{"num_hidden_layers": 9, "bias": "none", "warmup_steps": 200, "final_lr_fraction": 0.05}
Each number is 50 + 10 x the weight over the matrix's rms, rounded and kept within 0 to 99. Layers, rows and columns count from 0.

# q: layer 6 attention query, 256x384, rms 0.0373, rows 0-34,128-162, columns 320-383
# k: layer 6 attention key, 128x384, rms 0.0333, rows 0-34, columns 320-383
q0:52 50 54 47 24 58 43 55 52 45 33 60 60 39 42 35 31 38 66 33 16 76 58 57 71 56 42 56 41 72 52 38 47 63 42 55 50 59 59 47 46 63 52 49 44 31 67 51 51 68 54 46 58 59 56 34 58 42 59 55 44 50 36 56
q128:52 54 52 56 49 46 49 53 51 54 45 50 53 44 54 46 54 50 48 47 52 56 45 49 53 46 45 47 50 51 50 45 45 48 52 53 40 55 43 49 42 46 50 50 45 45 48 50 49 60 52 52 46 48 55 51 54 43 49 50 50 51 47 48
k0:58 50 59 56 59 58 48 52 51 50 46 47 48 54 38 64 56 47 57 42 66 50 42 49 52 35 42 50 58 51 46 54 41 46 46 64 43 62 50 40 60 51 58 39 53 65 62 52 60 38 61 57 49 52 37 44 47 52 35 44 64 48 44 56
q1:52 50 66 21 58 56 76 39 49 32 55 45 50 62 46 63 60 76 40 60 87 25 63 46 35 32 59 54 67 37 55 49 64 54 57 61 57 52 47 67 39 51 45 72 63 65 59 53 75 48 46 41 42 35 50 58 52 38 38 41 61 47 75 31
q129:51 45 53 49 55 54 47 51 48 44 57 47 50 52 51 55 47 50 56 56 49 46 55 56 48 51 51 52 55 57 51 55 57 57 49 46 59 45 61 53 54 59 52 46 48 58 53 54 49 42 50 43 53 46 46 51 45 51 50 51 45 51 52 48
k1:32 41 50 56 60 54 46 48 55 45 50 68 43 52 60 43 47 40 60 46 25 49 44 46 45 65 65 66 34 47 53 55 56 32 43 42 42 41 55 37 60 51 56 30 33 31 52 52 42 45 37 62 39 30 68 51 45 38 38 49 54 52 46 50
q2:43 54 64 60 54 41 49 44 56 72 53 50 55 49 90 52 32 43 43 30 36 55 43 33 55 71 47 48 53 50 39 46 61 52 37 33 54 58 43 32 54 54 53 48 44 30 46 65 35 47 46 61 50 60 50 42 55 64 40 38 49 37 49 46
q130:50 52 50 51 48 51 49 50 53 54 48 53 48 44 54 48 52 55 41 44 53 54 47 50 53 50 49 49 51 51 50 46 47 46 57 52 45 51 50 43 51 39 52 55 54 50 47 44 51 52 54 56 43 53 55 55 49 47 46 49 47 51 46 50
k2:73 42 54 48 48 52 53 48 60 59 46 56 46 53 66 50 48 48 43 61 49 53 46 52 48 58 57 61 49 55 53 46 55 50 56 55 50 42 56 51 60 49 52 46 48 53 56 44 60 37 57 39 53 46 47 54 59 53 50 47 51 51 59 35
q3:54 36 44 51 42 36 53 46 58 51 52 53 43 45 67 50 31 61 41 56 52 53 63 54 59 16 58 44 45 49 39 50 43 55 52 40 55 62 53 40 67 42 63 48 61 53 49 59 61 52 46 32 48 51 51 35 41 64 55 44 58 67 43 49
q131:45 55 49 55 52 61 41 45 53 48 56 49 53 60 41 53 43 53 43 45 48 49 54 53 54 51 58 55 48 50 55 61 58 53 58 53 55 52 43 58 48 53 57 56 60 57 56 45 50 40 50 49 50 51 59 36 51 50 46 51 43 58 44 46
k3:38 44 39 58 50 56 45 58 56 51 49 39 56 44 55 60 50 41 65 46 49 60 57 49 58 61 39 35 53 49 58 60 61 44 50 61 54 68 39 58 38 46 39 50 44 34 45 58 45 50 59 45 44 47 54 51 51 52 60 57 51 62 52 51
q4:74 52 47 40 42 59 43 60 43 51 50 57 32 35 34 29 52 44 51 59 51 58 57 55 69 30 57 32 55 61 56 32 50 47 42 56 35 64 34 49 64 67 68 57 36 43 39 33 66 45 55 54 51 48 46 56 65 58 64 45 54 57 51 53
q132:46 60 38 46 51 47 47 43 40 64 46 53 51 49 54 42 52 61 39 51 49 54 57 44 47 62 55 38 39 45 53 55 52 47 55 50 43 58 44 39 43 51 66 50 69 54 44 43 46 51 54 46 45 50 52 58 55 53 48 40 42 60 39 51
k4:50 56 50 52 50 45 39 66 52 41 56 51 55 56 43 46 42 50 49 45 63 52 23 44 59 45 58 53 49 46 51 46 38 53 63 46 55 29 36 46 47 53 50 49 44 52 44 53 30 47 39 51 42 70 57 44 57 54 35 52 42 51 51 47
q5:57 45 67 63 64 46 72 60 63 48 54 50 50 53 63 59 39 44 48 46 36 54 53 49 39 38 53 41 58 47 44 59 56 51 44 56 52 76 40 69 67 25 40 66 48 55 36 48 66 52 60 35 41 58 52 51 54 32 50 22 44 59 75 32
q133:45 44 52 51 50 50 50 55 52 50 50 46 49 45 43 42 45 50 54 53 44 55 45 54 47 53 42 50 55 55 43 43 54 49 46 50 60 54 48 56 53 54 58 50 48 50 55 49 60 48 55 56 49 48 52 44 52 55 46 44 56 49 54 53
k5:48 53 46 45 59 67 49 40 42 44 33 68 50 47 53 60 51 50 60 33 41 46 60 47 53 46 48 64 45 44 56 61 54 50 60 49 50 36 48 49 52 55 37 35 51 47 56 37 46 51 41 50 58 33 38 53 46 44 52 52 48 49 47 50
q6:42 62 61 43 51 34 29 61 53 49 60 57 40 49 68 46 50 47 52 38 66 60 36 53 62 51 44 37 47 63 44 46 45 65 36 28 50 62 33 40 34 54 28 63 48 31 47 35 52 67 27 50 44 67 69 75 46 62 50 66 51 53 48 46
q134:50 50 60 44 49 44 36 59 44 58 50 47 55 47 58 54 41 46 44 46 34 50 37 47 43 53 51 53 55 57 36 44 50 46 50 39 48 54 49 48 46 52 48 49 62 40 48 38 57 63 46 51 41 40 66 65 57 59 41 57 44 47 54 59
k6:49 56 54 57 69 66 45 48 48 40 50 61 41 54 46 32 38 58 56 49 47 69 61 46 47 59 67 31 46 32 56 43 33 43 44 48 52 45 38 34 62 66 67 34 50 41 46 44 38 42 70 53 42 58 63 45 61 31 20 52 56 53 39 46
q7:59 51 44 66 49 53 64 24 77 65 57 66 49 74 64 38 52 26 37 50 70 59 56 49 39 48 41 42 39 49 46 35 64 41 56 45 58 45 56 54 53 37 44 76 37 46 52 61 42 50 72 41 74 68 37 48 38 33 51 42 29 53 49 38
q135:49 28 48 54 54 41 47 46 64 61 50 41 51 59 54 35 44 55 50 47 51 48 39 48 50 49 50 61 48 56 41 51 48 53 53 45 51 40 54 49 57 48 48 67 33 55 46 58 55 40 71 54 56 42 58 40 40 42 64 55 64 48 54 48
k7:44 47 40 45 46 54 39 47 47 36 46 42 41 43 45 63 48 36 54 57 34 49 52 61 53 36 47 60 64 53 36 70 47 36 58 54 53 49 53 62 62 47 53 62 55 51 47 50 61 41 64 52 65 50 48 28 60 60 41 55 58 43 55 57
q8:44 42 44 44 34 48 31 63 33 44 39 18 40 60 38 43 40 47 66 65 54 44 51 54 25 46 62 50 53 59 53 62 47 73 51 68 24 68 61 56 45 38 44 58 62 65 51 53 51 58 52 55 65 46 44 45 63 54 32 57 26 35 45 51
q136:44 46 45 56 63 55 57 56 52 40 50 44 50 46 39 40 50 57 63 49 63 49 57 55 46 52 57 47 39 44 43 50 51 56 56 56 62 44 60 50 67 55 65 47 40 70 63 50 51 40 70 50 44 53 53 36 49 63 54 41 72 42 48 37
k8:39 37 67 59 55 43 57 55 53 53 60 49 48 46 47 61 57 44 62 54 47 44 45 38 42 43 45 63 56 51 51 44 53 36 42 62 55 40 51 51 37 59 36 52 43 42 58 57 41 55 49 53 45 54 52 43 55 48 62 50 55 51 63 45
q9:36 59 38 53 49 31 37 47 59 64 42 68 37 53 67 68 46 34 41 48 60 40 35 48 54 56 55 44 54 57 53 68 52 40 63 27 41 32 52 38 46 63 55 39 57 30 44 49 39 52 37 57 48 53 56 63 43 72 43 67 49 46 57 53
q137:48 58 60 54 41 48 41 44 53 44 52 43 47 63 57 59 60 52 51 46 67 38 54 52 42 50 54 42 34 53 51 59 64 42 53 50 50 47 50 53 47 57 50 50 64 55 57 55 49 57 55 54 57 56 55 49 44 58 45 47 34 58 44 57
k9:52 48 71 40 47 40 45 61 27 44 54 41 59 56 30 49 38 50 45 50 62 42 34 41 47 50 60 59 58 31 48 52 56 44 45 41 40 50 64 49 56 56 48 66 44 55 47 67 45 40 50 52 54 55 50 61 47 43 45 74 65 44 43 52
q10:39 47 62 54 52 41 42 50 55 34 48 35 37 59 60 55 34 61 49 56 58 48 47 33 51 53 44 47 31 66 58 51 61 32 58 36 50 32 53 52 48 58 46 79 42 64 62 49 39 60 54 46 53 45 28 36 45 33 52 52 44 42 52 66
q138:54 53 60 62 50 59 41 43 52 54 48 44 44 64 58 44 38 49 47 35 56 54 67 53 62 45 34 39 55 51 55 60 45 44 63 41 50 58 55 52 30 42 38 64 38 41 41 58 39 62 52 41 47 45 37 37 44 33 51 57 48 33 43 49
k10:61 64 45 51 44 57 41 44 56 77 58 52 55 30 61 40 50 60 41 38 50 42 44 43 68 50 44 55 54 39 43 46 45 53 55 48 41 49 45 48 48 44 60 43 63 44 50 39 36 34 45 53 53 43 50 59 36 59 54 35 49 56 46 49
q11:60 53 45 50 60 37 67 60 31 53 52 59 74 38 40 44 49 44 47 60 46 66 64 39 37 44 47 46 43 33 37 48 36 40 39 49 47 46 41 58 39 35 52 38 62 58 60 54 64 42 45 51 37 31 46 63 53 54 49 44 53 44 55 49
q139:44 57 57 42 66 41 39 40 48 61 57 59 37 55 40 31 51 41 39 54 58 61 54 51 34 56 57 39 56 45 49 41 37 42 55 40 47 56 58 54 53 43 44 50 68 66 55 54 50 50 52 52 37 62 57 57 53 46 52 35 57 34 41 46
k11:43 42 53 46 35 60 49 46 61 65 65 39 36 53 42 59 57 54 45 51 45 58 45 47 46 50 35 55 43 57 42 32 71 68 63 48 44 43 47 47 52 62 42 57 57 55 39 55 45 47 49 60 46 49 64 47 27 49 57 64 39 58 44 55
q12:64 38 58 57 45 47 52 44 44 69 65 51 40 54 44 58 29 33 31 69 34 59 47 45 50 60 66 40 59 62 38 57 50 58 59 40 47 53 63 49 43 61 49 44 76 53 39 47 54 69 29 74 54 44 47 57 51 49 45 67 58 36 75 49
q140:52 65 57 43 54 54 54 40 54 44 50 54 52 45 33 65 52 48 50 47 44 42 48 42 38 44 63 48 44 56 43 64 54 61 57 44 38 59 39 55 55 52 71 39 55 44 43 34 46 56 53 56 51 59 66 65 43 46 54 34 42 61 61 48
k12:32 35 53 52 55 42 49 60 47 51 53 31 60 49 45 64 64 51 68 52 58 47 36 57 65 44 45 49 42 49 47 45 39 39 55 59 61 40 60 45 48 57 39 53 42 59 59 57 40 47 70 41 26 42 60 39 56 63 66 64 52 52 61 48
q13:47 43 31 75 35 35 26 40 50 52 49 74 48 56 50 55 53 31 17 43 61 38 44 59 50 59 84 60 49 47 56 69 37 26 49 37 54 40 43 35 50 34 43 39 41 32 45 57 31 45 43 53 64 69 47 50 52 45 41 50 44 61 62 49
q141:31 53 32 48 41 48 46 27 46 69 68 61 38 51 44 65 47 43 50 66 50 44 34 61 21 26 61 70 46 56 63 54 54 47 49 47 44 39 50 36 60 46 56 37 64 39 53 36 42 41 51 57 60 57 55 58 59 57 51 65 64 42 43 54
k13:46 65 71 42 57 49 44 60 49 51 57 43 42 52 47 24 40 73 63 54 77 49 38 61 68 47 38 40 55 54 56 32 34 47 47 48 55 61 49 52 53 57 58 59 60 59 39 57 51 58 32 39 55 57 46 67 46 44 46 57 64 47 37 56
q14:53 33 44 32 29 39 44 45 59 71 53 33 44 56 78 48 32 67 51 47 56 63 36 32 53 45 35 51 71 68 56 45 49 65 39 51 47 51 54 45 44 53 41 60 56 47 56 69 46 56 36 53 51 43 62 30 60 50 63 63 53 34 53 52
q142:51 45 67 44 54 50 39 43 56 43 55 69 42 44 38 52 47 31 40 41 50 52 68 50 51 51 50 29 74 48 44 49 42 52 57 42 39 47 60 47 39 27 44 57 67 48 34 55 45 56 51 39 36 62 40 57 41 36 37 45 49 53 51 61
k14:51 65 53 54 55 42 34 49 38 57 49 45 43 39 50 24 59 52 53 51 63 46 55 44 39 74 56 52 57 31 66 43 60 56 61 36 44 33 30 44 59 49 70 39 59 48 29 64 64 37 59 42 50 47 22 74 35 58 46 35 38 49 44 58
q15:53 48 37 60 33 50 41 47 52 49 47 38 50 58 62 55 58 51 65 41 56 62 48 45 65 50 55 35 40 49 51 67 55 46 39 47 45 51 49 42 60 49 46 54 51 37 50 65 33 52 65 55 48 43 26 43 46 48 44 50 42 46 71 63
q143:51 64 44 48 29 49 63 44 44 21 53 43 48 36 35 56 52 60 60 47 63 53 56 54 45 48 53 49 22 42 58 59 61 62 47 59 50 54 37 46 65 53 46 35 59 30 50 41 54 48 58 44 41 59 71 40 57 65 60 60 53 62 32 61
k15:37 61 56 30 58 48 52 51 31 53 39 61 50 48 48 74 41 54 52 36 50 48 44 42 45 46 38 45 63 53 39 47 35 35 61 71 70 51 45 44 57 48 58 62 46 43 48 53 41 67 47 51 49 48 62 51 59 61 39 48 60 49 45 42
q16:38 77 56 40 40 39 56 60 58 41 49 63 55 61 58 51 57 64 31 46 66 53 55 38 55 62 53 50 58 45 64 45 44 34 37 59 53 55 37 51 33 52 48 30 47 43 47 46 43 61 55 46 53 46 53 38 41 49 47 65 52 57 48 69
q144:44 61 54 49 52 40 60 49 41 50 45 64 40 50 52 58 49 38 41 52 40 52 44 29 61 42 58 55 59 51 59 39 51 62 60 44 54 48 38 57 37 72 65 63 35 49 60 55 65 65 54 49 48 61 60 47 52 65 39 56 54 41 53 41
k16:56 41 64 42 33 48 47 50 47 60 62 33 37 58 38 48 63 54 62 56 68 57 18 62 56 52 54 25 52 33 38 55 49 57 64 56 51 27 52 33 57 50 55 51 53 51 31 57 57 65 39 49 36 47 49 38 42 49 31 52 34 44 47 52
q17:42 54 45 54 43 55 40 38 46 49 49 35 59 55 44 56 64 50 47 50 57 51 56 55 45 43 33 33 57 48 59 39 49 41 48 54 52 46 40 60 60 54 52 71 58 68 45 49 47 46 40 41 62 57 45 52 72 35 53 40 54 64 49 66
q145:41 48 60 51 47 52 56 63 25 54 61 41 34 42 49 55 42 59 51 49 48 69 52 52 56 40 46 41 56 51 63 47 59 44 50 56 59 45 30 52 63 51 67 65 48 34 47 40 56 51 46 41 40 58 60 48 45 44 51 43 48 61 49 43
k17:64 71 61 54 51 48 39 72 61 55 37 65 52 56 62 33 41 43 40 51 37 50 52 50 38 57 63 58 67 37 68 31 45 46 40 44 54 47 34 56 39 65 63 40 59 40 66 51 43 52 43 35 48 62 43 46 28 33 31 71 49 41 18 60
q18:51 52 65 26 52 45 57 46 50 44 53 58 52 51 53 46 42 42 53 55 35 56 49 61 33 50 59 55 43 50 42 64 36 42 60 36 44 52 53 52 42 62 37 47 46 45 44 55 40 58 67 42 43 51 51 51 58 39 46 60 43 47 48 61
q146:40 45 70 45 45 60 46 37 61 50 46 52 39 60 48 51 49 33 30 75 69 50 50 57 34 47 67 38 51 58 51 57 41 55 59 37 52 55 65 48 58 54 37 48 45 55 33 61 52 61 47 51 44 39 35 53 69 50 46 54 33 57 71 34
k18:72 69 44 64 67 71 65 44 51 46 54 49 39 49 53 45 47 66 62 39 63 67 56 58 54 29 53 40 46 44 50 51 57 39 59 69 54 69 42 48 71 48 59 60 60 65 74 39 58 48 59 60 61 41 51 64 48 56 37 51 47 55 51 60
q19:36 44 55 50 38 64 37 51 39 69 58 49 30 59 43 37 56 39 41 45 65 45 26 61 55 52 53 37 43 52 64 45 49 52 39 46 48 39 44 69 63 56 54 43 48 44 35 54 40 46 43 63 48 61 34 50 50 57 48 50 55 51 66 55
q147:53 41 49 34 50 62 61 56 34 70 45 42 51 53 44 42 59 46 38 73 50 53 47 38 64 63 40 67 53 32 65 38 41 56 54 36 39 54 44 44 38 53 36 34 44 45 45 63 50 52 33 59 39 47 35 54 37 27 28 42 47 43 63 45
k19:44 62 44 48 48 42 36 43 84 55 49 66 47 57 56 57 39 40 23 49 25 60 68 49 58 57 37 43 48 68 57 25 40 53 59 44 30 46 47 37 52 57 35 74 67 47 27 40 71 56 48 51 47 55 52 44 34 43 48 38 37 31 31 59
q20:51 52 65 57 51 53 36 59 54 34 75 36 49 52 62 36 57 51 61 47 31 62 26 36 51 48 40 57 45 49 58 57 59 50 43 49 47 35 48 49 60 53 55 57 49 50 39 62 54 49 49 51 59 43 43 57 41 50 40 54 77 49 69 50
q148:59 61 25 53 44 55 66 38 76 41 68 77 56 40 64 45 57 38 56 50 50 76 32 55 44 44 49 46 42 42 53 40 44 57 49 50 50 61 73 54 58 62 50 45 47 50 29 50 40 39 48 47 49 27 44 55 39 63 50 68 47 50 58 57
k20:50 58 59 47 17 54 61 55 54 52 57 32 60 38 54 35 53 47 54 68 56 51 51 63 51 53 62 49 43 37 50 56 61 51 53 52 63 39 51 41 57 43 73 39 54 39 31 55 35 51 49 44 48 56 49 45 56 42 71 56 42 53 37 49
q21:56 44 55 67 50 29 45 45 54 41 44 36 38 50 54 49 45 50 45 50 46 36 52 52 51 40 55 48 63 55 41 51 58 68 45 29 53 53 47 52 52 35 41 47 39 30 60 57 53 48 50 51 50 64 58 54 58 44 56 51 42 44 62 53
q149:48 73 52 82 54 36 45 22 64 53 38 56 55 47 44 42 50 57 22 42 52 38 63 66 28 46 56 49 34 80 39 57 55 52 45 35 47 46 67 46 51 45 38 22 55 50 42 67 57 37 33 67 65 31 37 69 33 51 55 47 43 52 61 47
k21:35 44 47 48 25 70 62 66 27 58 41 43 53 51 49 61 45 55 67 51 55 61 63 69 43 44 51 58 47 40 37 72 57 47 32 65 70 46 64 56 46 57 48 71 33 56 63 20 57 85 50 30 56 45 40 41 72 46 72 55 37 60 38 39
q22:37 53 41 49 32 57 43 62 41 52 62 41 52 49 45 57 50 33 48 53 38 32 57 51 56 43 52 68 55 53 57 51 41 50 47 48 56 61 41 50 47 47 34 45 56 56 54 56 61 32 43 58 44 62 30 51 69 54 50 48 42 38 54 38
q150:52 48 70 63 43 52 39 47 46 55 46 33 41 61 40 55 51 40 45 47 49 56 50 53 57 29 41 48 53 50 56 41 60 48 45 43 50 46 52 73 37 32 31 66 35 49 46 64 52 41 34 54 34 44 46 48 48 35 41 50 44 58 61 69
k22:46 52 37 28 63 24 42 39 60 53 49 69 68 46 36 44 43 68 34 33 64 70 55 49 55 71 50 45 61 32 45 47 44 43 66 51 42 41 39 35 35 67 75 20 70 52 36 42 51 71 49 53 32 73 49 73 55 58 32 58 43 58 48 55
q23:43 35 63 50 48 39 37 64 47 56 47 41 34 62 55 49 58 48 48 46 55 59 66 43 28 53 40 40 46 46 47 55 55 29 40 42 69 38 39 53 55 51 48 45 55 50 51 56 42 35 62 40 58 56 52 57 49 21 44 43 44 49 50 57
q151:48 51 29 55 15 52 56 84 30 48 57 37 57 50 46 40 61 55 34 30 59 52 29 64 38 45 17 50 47 47 31 40 55 27 48 70 77 41 22 44 32 45 58 41 36 45 80 41 52 41 30 62 57 32 55 54 51 43 46 24 60 46 73 58
k23:55 66 64 47 48 53 35 49 44 52 60 60 61 42 38 31 57 54 61 52 48 58 40 49 54 62 56 49 39 46 72 39 50 35 45 51 33 56 34 52 52 70 50 50 55 51 31 57 44 51 31 55 52 52 58 44 49 42 26 55 27 46 35 59
q24:59 63 43 52 45 64 42 30 44 47 54 46 58 66 52 58 44 49 42 51 56 36 60 56 61 68 52 40 57 53 49 47 43 56 65 46 40 46 50 36 43 35 45 43 45 54 51 55 37 31 51 42 44 53 59 56 35 44 46 58 46 44 50 44
q152:54 47 61 42 39 67 58 37 55 43 64 42 53 74 65 57 51 39 39 50 46 38 59 52 33 40 35 55 40 53 46 37 49 72 38 46 57 64 41 55 43 48 38 53 52 46 47 45 39 42 58 30 42 33 63 52 36 55 42 68 57 45 52 51
k24:41 57 50 46 51 57 54 40 47 27 35 45 40 64 52 65 49 44 57 50 58 54 59 59 35 40 43 53 41 46 52 50 73 46 65 43 50 54 48 62 50 45 46 51 49 47 33 29 46 45 50 36 47 58 52 36 59 59 64 43 51 62 43 50
q25:54 53 41 40 41 43 34 57 45 59 61 33 56 29 59 52 58 52 48 47 54 53 43 44 50 62 48 37 48 53 45 38 40 43 36 53 46 46 40 43 49 42 57 60 43 46 39 58 40 59 55 45 60 70 48 44 68 46 39 46 46 46 46 61
q153:38 31 35 42 55 43 38 69 46 42 61 29 44 38 57 35 53 72 41 30 49 59 37 53 32 47 43 35 62 45 53 55 30 44 46 49 52 34 59 44 57 60 51 52 58 73 44 38 63 59 55 57 63 65 59 47 62 58 54 37 63 39 56 74
k25:52 39 53 55 46 29 38 45 48 79 45 61 59 42 34 53 53 71 44 48 42 39 21 44 70 72 55 55 72 47 58 45 47 29 54 37 19 42 48 24 50 41 45 43 70 60 43 41 52 35 61 64 42 55 58 75 53 48 39 59 56 33 34 63
q26:51 40 36 56 55 35 40 59 37 45 65 45 43 35 52 32 41 54 58 33 55 49 52 42 50 54 64 47 43 52 67 39 56 38 26 52 52 41 49 46 60 70 51 59 44 49 64 43 42 51 52 44 62 53 54 47 36 51 55 43 53 52 60 49
q154:35 45 50 72 49 42 35 46 41 71 51 38 44 50 46 42 56 40 53 54 54 47 54 55 39 45 45 40 31 65 53 39 49 39 62 62 49 55 58 54 49 61 70 58 38 48 43 70 47 35 48 41 38 65 53 62 44 51 52 51 40 52 46 49
k26:57 62 43 58 48 47 49 54 45 52 57 40 51 57 63 62 42 47 51 63 45 52 33 55 56 41 46 42 52 62 63 50 50 42 55 46 46 48 44 50 54 46 68 61 53 54 48 49 46 58 53 47 68 40 64 46 70 47 49 35 56 41 56 59
q27:53 47 60 61 62 46 50 47 42 55 61 42 50 37 52 43 69 57 40 49 54 55 39 59 65 39 52 58 47 63 39 39 59 53 46 64 48 62 47 52 45 52 42 68 62 44 45 55 36 44 73 47 46 51 33 52 51 55 51 38 53 41 63 46
q155:53 38 59 35 38 25 49 75 38 65 47 39 36 61 60 40 50 62 40 56 21 35 33 48 59 46 39 58 39 39 62 39 40 38 55 67 48 48 35 55 49 48 38 47 70 43 52 22 63 30 55 82 61 56 54 55 57 63 43 37 69 46 39 57
k27:43 69 74 63 44 50 44 54 63 52 65 56 39 53 56 60 41 41 51 58 46 38 53 16 48 64 59 56 51 50 47 47 44 47 27 32 40 49 40 42 49 39 52 60 48 41 40 54 33 31 36 59 34 51 68 45 58 64 28 58 29 57 45 54
q28:59 38 43 46 27 59 52 46 43 66 60 46 41 66 43 49 59 54 45 68 52 49 49 51 57 48 38 43 49 56 68 58 46 53 74 54 37 51 47 41 59 53 46 50 48 57 54 56 53 48 49 50 35 50 68 47 54 41 45 57 46 35 46 37
q156:58 40 45 58 45 53 41 42 60 63 53 58 46 75 36 46 67 51 36 41 48 61 52 41 63 53 29 48 44 56 43 37 53 46 31 54 61 58 47 54 42 50 60 60 34 41 37 76 60 39 54 51 33 61 64 40 50 54 51 52 41 36 53 44
k28:48 60 50 45 57 59 36 33 72 29 36 54 44 44 54 34 57 52 64 48 64 57 64 47 55 41 66 45 51 39 48 56 48 54 51 39 63 49 64 65 31 42 48 61 59 55 57 42 56 67 60 55 46 38 35 39 57 57 60 55 60 39 34 52
q29:51 55 51 44 42 59 61 51 53 44 49 68 37 48 47 49 42 47 51 56 35 68 65 52 44 54 69 19 53 67 41 45 47 55 50 42 49 42 73 53 39 51 33 40 56 64 41 60 52 47 59 53 58 44 48 32 49 52 49 63 43 54 46 57
q157:49 74 51 34 54 44 64 33 66 36 43 77 52 37 78 66 49 51 53 47 77 75 58 55 53 56 70 59 28 64 44 56 58 48 43 58 47 55 41 58 48 46 44 36 71 45 54 35 54 47 42 54 27 29 59 53 44 61 52 40 45 56 44 40
k29:47 53 24 60 53 49 51 53 49 53 40 59 66 33 42 54 41 46 46 66 54 47 61 46 51 28 48 64 49 63 44 57 53 63 65 55 37 44 27 46 64 40 45 44 45 50 47 61 35 52 42 48 66 45 61 70 26 37 38 43 33 55 58 41
q30:46 52 47 52 43 34 44 46 69 59 40 54 37 62 45 66 56 55 50 31 43 49 65 58 45 51 43 35 67 54 60 47 36 48 49 55 60 34 54 49 34 42 57 41 61 66 57 63 60 57 59 52 59 59 63 57 47 63 44 45 29 40 46 64
q158:41 43 54 47 63 44 51 52 56 60 51 51 33 39 48 65 47 52 57 38 49 68 63 46 62 46 49 35 78 32 67 37 42 29 59 54 61 51 49 61 47 49 53 62 57 61 39 48 58 50 61 41 41 63 45 41 54 62 39 54 41 63 40 45
k30:48 68 66 49 61 52 36 63 51 61 63 63 45 49 46 45 42 47 50 53 35 56 39 45 42 53 63 57 55 44 47 52 37 46 43 27 38 44 33 40 55 49 43 55 69 61 39 47 48 47 65 52 29 37 47 56 60 57 43 63 49 45 70 63
q31:43 55 41 48 59 55 55 39 39 35 58 59 52 48 69 39 34 47 47 56 65 47 32 57 53 52 57 46 69 49 63 54 67 50 50 58 44 56 51 40 64 50 40 37 48 43 37 55 53 43 55 56 50 48 63 59 44 43 59 48 43 47 47 40
q159:48 61 53 34 41 49 62 64 50 29 60 36 60 39 42 38 45 63 62 61 52 60 44 38 57 43 44 41 39 36 43 53 46 39 49 70 51 63 47 42 47 71 45 55 57 44 56 34 64 62 45 70 42 31 50 58 53 61 38 61 78 60 44 66
k31:57 46 47 45 48 41 32 69 70 59 47 48 41 78 33 56 53 68 29 40 49 54 53 25 61 47 46 56 49 77 67 42 32 51 42 43 70 32 45 46 49 42 47 60 43 54 58 42 50 48 56 53 15 53 38 37 20 40 50 37 33 44 51 54
q32:63 53 58 62 59 67 66 54 41 53 43 39 43 55 66 49 55 58 51 46 48 49 64 52 48 57 61 50 61 43 56 50 58 47 61 52 48 55 51 34 58 48 61 52 54 67 49 54 58 60 48 43 52 64 59 29 53 54 56 42 53 40 50 42
q160:64 66 53 40 48 49 52 52 44 53 47 45 43 48 60 70 54 55 65 40 35 69 54 46 42 45 75 46 52 36 51 60 40 28 55 45 47 61 34 42 35 54 47 57 62 53 55 37 62 63 39 56 55 46 60 64 52 43 51 42 46 48 61 57
k32:55 61 59 33 52 42 36 54 50 52 51 63 52 50 45 40 49 71 45 58 62 33 26 52 58 59 44 56 37 56 51 53 44 46 46 37 46 35 33 40 54 62 35 56 42 59 41 48 39 36 70 70 35 50 57 58 47 59 35 74 46 51 67 67
q33:43 62 53 53 48 47 40 60 68 60 39 56 57 46 34 65 36 47 45 64 67 30 59 54 54 44 53 52 65 59 53 57 37 54 57 49 41 51 59 42 42 53 46 45 59 57 61 45 70 36 56 57 48 45 39 64 54 43 56 58 38 68 58 46
q161:60 42 74 63 54 46 46 63 32 38 48 45 60 58 45 36 46 51 57 47 61 42 33 46 40 51 44 48 59 52 63 50 54 32 38 60 57 59 52 47 49 32 49 46 66 55 49 43 75 57 51 59 34 56 62 52 56 48 49 49 36 42 50 56
k33:59 40 41 54 51 72 36 42 60 47 50 53 46 70 56 49 60 59 52 58 39 49 52 47 58 56 44 57 32 49 56 51 46 47 27 67 39 54 50 40 37 63 34 61 52 49 44 50 45 61 29 52 57 38 56 40 40 51 46 43 45 44 55 56
q34:46 47 44 51 50 53 51 61 41 37 41 60 55 32 34 57 49 54 56 58 59 57 47 45 49 48 60 43 44 42 56 46 59 59 49 56 39 45 43 47 53 39 48 36 60 49 52 54 53 55 46 54 46 47 57 45 59 29 48 46 64 44 32 50
q162:69 40 54 45 49 44 61 36 54 52 37 58 71 28 39 55 69 50 33 49 47 53 44 70 53 39 62 55 58 56 41 60 36 51 44 45 78 44 46 62 40 60 31 36 67 48 52 64 48 52 42 61 42 45 67 49 51 52 51 46 62 49 69 52
k34:48 57 49 24 50 60 36 50 56 54 57 34 51 58 54 41 61 77 53 48 35 55 58 48 47 66 63 33 57 37 68 41 49 39 54 44 49 51 53 56 51 78 65 65 71 45 38 44 41 51 49 44 61 62 39 38 46 48 42 48 67 53 32 49